Weights of a small transformer language model: no biases in attention or MLP.
Each number is 50 + 15 x the weight over its row's rms, rounded and kept within 0 to 99. Layers, rows and columns count from 0. The size before them is the row's rms in percent of the matrix's.

# gate: layer 7 MLP gate, 192x64, rms 0.524, rows 45-61, columns 0-63
# up: layer 7 MLP up, 192x64, rms 0.538, rows 45-60, columns 0-63
# down: layer 7 MLP down (transposed), 192x64, rms 0.168, rows 45-60, columns 0-63
gate45 095:53 69 47 37 73 49 60 28 79 99 55 46 63 56 62 68 57 57 64 46 53 47 37 70 61 57 67 47 60 35 38 47 59 70 56 53 33 30 46 68 40 38 58 29 72 47 32 29 37 32 27 30 54 34 41 28 35 52 55 38 36 66 48 62
up45 092:39 69 42 64 57 61 42 50 55 74 57 52 75 61 60 61 46 43 45 35 64 40 23 33 50 38 44 47 52 53 56 37 20 96 52 66 27 37 55 40 65 62 35 29 38 57 39 27 14 35 58 59 54 37 61 28 28 45 60 38 62 63 63 43
down45 098:61 14 61 34 42 44 58 44 29 44 58 62 40 54 59 36 57 25 37 73 29 45 47 40 47 53 61 82 21 46 46 52 65 33 33 66 44 66 51 17 70 46 41 52 56 40 62 43 58 58 51 45 50 42 72 66 37 80 35 65 21 46 27 63
gate46 107:36 55 46 30 50 81 55 60 45 20 33 47 78 65 55 53 50 67 38 46 34 30 68 77 49 53 68 14 52 72 82 55 67 59 34 45 54 51 56 50 57 42 79 38 62 41 50 57 47 56 59 45 46 61 29 49 21 31 38 47 38 44 74 65
up46 108:62 50 62 63 50 68 49 50 56 31 67 41 52 47 44 61 62 52 47 61 26 51 35 46 79 44 73 34 48 51 64 45 46 51 42 56 30 63 30 64 50 52 56 45 23 67 99 54 58 42 62 48 63 54 47 49 28 15 49 33 63 70 67 66
down46 105:61 48 46 61 59 86 66 76 76 24 59 41 50 54 32 66 53 30 46 41 37 72 71 46 48 72 67 35 54 57 55 52 63 45 61 46 75 51 28 49 65 57 63 68 34 62 48 33 39 64 47 51 59 44 60 58 61 25 35 43 43 60 97 44
gate47 106:32 53 57 50 62 66 82 47 61 53 60 61 71 63 59 60 37 69 37 67 44 18 32 52 58 61 64 41 69 62 70 54 30 44 44 53 72 35 38 80 44 39 36 15 57 35 65 30 34 64 67 29 46 33 48 61 65 52 53 31 66 54 71 53
up47 092:44 59 28 40 67 34 33 49 60 26 74 45 54 51 32 57 50 46 38 42 71 62 30 32 54 45 27 63 08 38 59 68 39 36 39 53 71 55 43 27 62 29 58 39 43 48 44 63 42 57 42 46 68 64 86 24 28 40 54 42 53 30 53 66
down47 094:31 32 56 37 52 66 52 69 40 16 86 51 70 42 55 40 71 52 64 56 71 36 76 30 73 56 43 46 39 57 69 11 55 32 64 64 70 53 52 54 36 54 56 36 28 47 55 36 71 42 47 43 72 62 63 45 57 38 69 52 43 65 46 58
gate48 104:22 86 57 73 51 42 49 60 52 71 46 55 34 57 84 29 46 06 51 50 63 39 36 13 39 52 37 71 47 62 62 46 62 41 52 49 35 42 48 53 62 53 70 41 57 44 46 53 67 39 38 39 47 53 60 48 76 51 54 48 72 38 80 43
up48 087:62 70 59 24 65 54 60 29 68 63 46 48 60 63 36 22 54 69 59 70 63 32 54 44 57 32 27 59 49 60 52 52 60 52 27 78 58 48 52 73 28 54 54 31 16 28 74 27 45 35 71 44 65 55 58 65 20 42 50 51 42 41 42 54
down48 093:78 57 27 60 40 49 27 84 29 48 34 69 62 47 44 22 51 35 71 25 56 26 47 53 56 71 52 06 23 62 62 57 60 36 61 64 48 41 63 46 52 51 45 55 53 50 45 47 45 28 47 53 50 31 39 47 35 65 49 37 69 59 36 31
gate49 101:40 50 48 49 44 52 55 45 69 22 50 52 38 43 50 54 70 34 57 47 53 62 60 36 66 57 57 67 41 63 62 56 51 54 86 67 57 58 21 40 47 47 24 84 41 36 59 47 70 37 70 59 64 27 79 52 61 51 07 53 60 43 75 69
up49 107:57 48 59 43 52 15 64 33 48 68 33 42 45 51 50 25 31 30 30 32 60 61 53 28 22 66 61 73 53 32 61 34 62 51 34 54 25 63 65 33 45 65 35 54 62 50 62 71 62 50 44 66 49 60 19 32 43 40 82 60 65 48 31 51
down49 110:43 48 46 55 66 53 54 72 60 59 63 64 29 63 54 41 65 59 65 68 43 49 30 42 49 50 50 10 45 59 42 65 60 69 41 49 37 64 51 48 27 67 53 27 40 25 57 58 55 47 11 33 91 41 61 47 47 51 47 73 40 64 80 70
gate50 108:23 44 53 46 56 74 42 54 42 55 26 71 48 38 67 49 58 56 44 56 52 71 57 41 34 34 34 60 87 46 21 61 53 67 53 44 30 68 48 68 54 31 66 16 47 51 66 59 75 32 43 50 47 57 60 78 62 48 55 38 70 65 48 17
up50 100:36 63 57 56 45 51 67 62 62 38 38 52 33 62 56 33 34 40 47 65 69 52 52 32 40 82 45 43 55 68 35 70 52 60 53 54 56 67 34 50 63 61 35 51 41 58 73 63 58 61 24 59 26 65 89 72 79 77 48 35 66 50 52 20
down50 099:49 66 67 51 39 63 20 41 30 38 52 56 65 59 39 54 70 55 51 55 38 52 54 32 60 68 23 04 19 51 42 50 80 37 33 65 42 39 69 43 52 57 58 72 44 28 51 39 51 57 55 14 51 53 65 44 57 62 55 36 43 51 37 73
gate51 096:17 66 64 64 46 68 33 59 64 33 38 26 52 43 71 72 42 39 43 65 65 49 52 60 64 39 55 65 50 61 47 83 56 33 42 53 52 32 64 56 55 65 37 71 58 47 52 39 34 29 81 46 49 38 37 35 56 41 88 37 54 32 69 25
up51 102:60 37 62 44 64 49 32 68 44 58 35 68 52 59 66 63 62 51 53 30 58 52 23 55 19 28 40 45 62 54 68 87 57 34 72 50 43 51 74 50 43 57 66 32 70 63 67 73 48 53 54 58 60 60 43 60 45 80 53 55 54 13 36 23
down51 096:67 58 63 70 45 52 50 59 36 56 49 57 50 36 55 39 43 33 24 38 54 59 29 42 46 42 41 42 38 72 58 16 54 47 39 66 18 73 70 72 81 56 28 39 43 43 33 50 53 59 21 48 64 68 47 64 81 57 33 19 46 48 45 64
gate52 102:62 57 60 44 45 56 57 30 55 36 47 47 50 43 46 29 70 50 09 52 34 21 59 49 27 45 71 56 52 53 55 47 56 67 63 73 32 63 43 45 75 47 32 51 26 56 40 75 44 38 98 67 65 54 73 45 33 59 55 51 62 57 67 54
up52 109:50 65 71 50 56 37 68 37 70 28 49 54 54 36 47 49 44 34 56 64 79 36 61 31 29 78 63 41 49 48 52 53 36 67 22 76 67 12 40 45 65 63 62 73 59 43 50 26 46 49 60 59 49 65 50 28 79 45 39 57 39 62 58 26
down52 102:41 68 21 50 73 43 50 82 37 47 53 56 23 76 48 73 48 46 48 41 54 49 27 57 53 68 42 60 56 38 56 46 67 58 31 41 69 43 56 38 18 68 46 49 68 38 71 77 75 40 56 53 63 63 38 55 73 64 27 43 43 31 39 30
gate53 093:47 65 45 52 68 62 48 69 54 75 38 68 50 37 62 28 59 94 25 12 44 64 42 30 39 42 59 33 57 75 39 81 47 32 47 47 51 44 51 45 70 56 63 48 39 46 54 63 79 45 71 55 46 33 60 40 50 56 33 46 56 39 70 33
up53 098:44 41 29 49 33 44 46 42 47 28 84 29 58 54 24 65 42 42 59 71 65 27 28 10 60 63 65 63 20 42 63 35 61 22 67 66 35 59 52 28 58 48 51 36 47 44 37 22 61 56 56 53 54 56 34 58 42 51 60 53 38 52 38 66
down53 092:63 30 44 31 43 41 55 59 41 57 55 46 62 33 53 27 48 61 17 31 42 54 24 50 71 28 92 43 30 62 72 52 35 59 66 54 31 59 41 54 33 42 37 38 50 60 37 51 67 34 50 37 68 03 50 55 52 60 49 38 58 35 45 59
gate54 095:53 39 49 58 73 46 45 52 51 23 50 32 34 32 55 17 67 40 25 65 39 36 53 53 42 19 63 41 53 66 59 28 49 43 64 78 37 63 40 66 50 39 64 51 41 41 55 40 58 44 78 35 40 25 22 48 53 23 73 35 75 55 43 48
up54 106:70 77 60 64 41 37 47 42 49 61 42 63 51 34 79 53 13 97 67 35 49 53 60 63 27 47 50 49 39 43 79 31 68 49 55 48 39 33 52 26 39 41 27 44 62 27 55 42 54 52 34 39 34 44 33 64 64 38 27 51 49 55 45 48
down54 099:31 75 52 73 47 56 53 42 43 35 32 58 51 29 80 23 53 26 42 45 51 41 57 47 38 71 41 28 49 29 58 69 72 28 34 64 22 46 54 40 33 46 42 82 62 37 59 40 59 53 40 47 61 30 24 63 36 27 57 45 63 40 31 39
gate55 093:40 50 29 54 27 41 62 43 64 40 74 53 76 56 38 43 46 39 31 41 45 45 31 63 47 64 45 27 10 42 33 87 47 37 82 36 45 70 40 24 45 41 39 50 30 44 22 51 60 51 45 61 69 37 42 46 48 44 25 39 40 56 51 60
up55 101:78 58 38 45 42 43 57 41 57 30 48 47 66 46 29 48 45 61 57 52 42 59 43 13 68 78 63 47 38 49 42 62 52 47 75 52 43 20 48 10 60 51 29 56 46 37 35 60 69 57 37 31 53 29 55 75 13 46 40 53 36 65 41 36
down55 097:25 58 81 45 34 59 45 59 64 44 46 50 62 52 65 52 53 65 52 40 58 40 57 71 50 73 59 21 84 60 64 74 36 32 53 51 48 53 44 65 26 21 56 77 69 39 60 49 40 76 32 54 50 27 54 75 61 74 36 46 57 45 48 68
gate56 101:59 67 43 48 43 43 39 53 81 39 57 49 22 45 38 50 83 58 60 51 76 43 52 40 28 59 39 78 54 43 67 32 51 43 64 65 36 43 46 26 40 26 40 26 39 69 71 54 62 55 54 76 72 45 79 64 64 61 63 50 43 62 77 53
up56 103:28 69 67 50 59 61 50 71 76 59 34 56 42 29 38 57 35 76 23 58 50 57 48 40 47 39 34 50 37 54 47 64 64 37 36 51 34 56 46 33 55 49 36 36 52 23 59 78 43 75 27 42 78 52 79 17 50 41 70 51 27 57 43 47
down56 107:68 60 46 45 53 49 48 16 38 31 59 16 44 48 50 52 73 50 53 59 60 49 70 43 43 70 58 43 34 36 13 33 38 34 73 47 40 58 64 52 59 49 79 55 54 80 40 37 83 64 53 48 62 43 59 69 30 37 38 60 59 70 36 64
gate57 109:41 60 50 41 42 64 53 67 67 42 57 24 34 23 50 76 58 71 54 30 42 56 40 39 79 64 74 46 28 74 55 61 70 52 47 30 39 66 34 55 52 53 49 36 62 62 33 76 32 43 38 25 49 53 63 83 43 54 42 54 42 38 81 50
up57 114:25 57 71 54 37 57 55 47 46 61 14 56 56 54 67 16 57 37 52 67 27 37 44 49 28 47 42 73 76 50 40 33 46 63 42 60 59 53 75 53 47 37 51 73 44 76 63 40 37 26 66 78 60 34 40 29 40 43 63 44 62 50 53 76
down57 099:58 54 50 66 67 90 64 39 48 37 34 56 67 51 45 36 38 47 72 33 57 41 52 43 61 37 43 43 40 69 70 57 50 17 58 65 49 43 70 35 59 20 45 67 22 45 50 30 22 48 61 27 50 55 65 63 60 47 82 31 56 47 34 66
gate58 090:44 49 51 72 60 51 26 36 51 49 66 47 67 55 42 44 30 36 73 48 37 36 62 56 39 64 62 51 49 28 53 54 31 35 78 66 44 54 57 68 29 35 61 39 24 21 56 69 17 59 54 56 73 30 46 76 33 65 35 47 46 52 51 85
up58 089:61 44 09 67 70 57 42 42 32 54 67 40 33 61 63 66 11 40 66 63 59 34 62 45 56 80 56 73 30 46 57 40 39 35 61 63 58 47 67 50 25 45 52 51 19 24 36 64 41 70 46 37 57 43 60 40 45 50 53 54 60 59 72 64
down58 095:22 76 48 53 42 45 58 63 50 32 53 40 60 52 42 50 59 47 73 49 69 74 65 42 67 57 48 92 46 60 55 65 35 69 46 50 78 60 70 41 32 54 65 46 30 73 31 64 43 32 41 68 23 48 38 46 57 31 71 35 71 70 39 56
gate59 095:46 64 60 46 44 70 71 80 68 76 52 54 64 58 27 55 67 61 51 39 64 70 49 58 45 28 54 65 42 26 72 67 45 66 38 44 43 80 38 56 78 45 44 56 61 43 25 46 42 38 60 24 51 54 30 62 56 26 57 49 29 62 75 29
up59 080:50 32 46 59 53 67 50 41 22 35 59 78 47 18 79 85 51 33 67 35 57 52 46 63 50 52 75 42 61 65 44 31 40 35 41 63 71 37 59 43 38 55 61 41 26 64 58 33 60 64 56 84 61 50 66 18 48 61 52 58 49 44 56 64
down59 092:21 58 41 61 48 56 82 57 51 24 23 52 51 59 44 49 67 69 65 56 54 57 15 40 63 42 53 23 56 60 44 62 64 22 44 22 17 39 48 51 55 63 47 48 51 55 39 71 29 38 33 28 62 47 69 38 52 73 57 28 54 47 54 64
gate60 092:38 58 50 20 69 54 46 74 65 58 35 51 27 50 50 38 67 57 30 70 58 46 51 40 57 49 43 64 42 43 72 36 46 27 55 52 29 47 54 17 62 51 58 16 61 38 12 31 56 74 64 38 57 30 58 51 43 70 18 36 46 56 57 53
up60 102:39 42 74 58 43 69 52 45 50 55 52 47 51 24 47 15 35 36 37 32 32 80 38 65 46 34 56 67 72 53 46 57 43 81 53 47 83 73 33 80 46 57 37 51 73 35 72 56 56 41 36 45 61 71 59 52 43 56 69 53 48 54 29 32
down60 095:36 79 50 59 47 74 56 34 65 51 75 40 43 26 42 60 47 54 43 57 74 55 58 37 41 30 53 28 54 64 62 74 65 56 74 52 38 60 46 44 39 40 50 54 17 29 69 44 45 71 60 59 58 12 41 24 44 27 44 45 36 37 71 59
gate61 099:62 60 36 57 48 46 55 45 77 37 61 37 37 49 59 45 62 65 40 57 36 43 28 58 62 64 18 47 17 76 58 75 55 62 55 30 71 58 40 50 61 45 48 74 70 61 34 44 76 45 37 51 63 44 53 42 80 33 71 29 39 55 61 18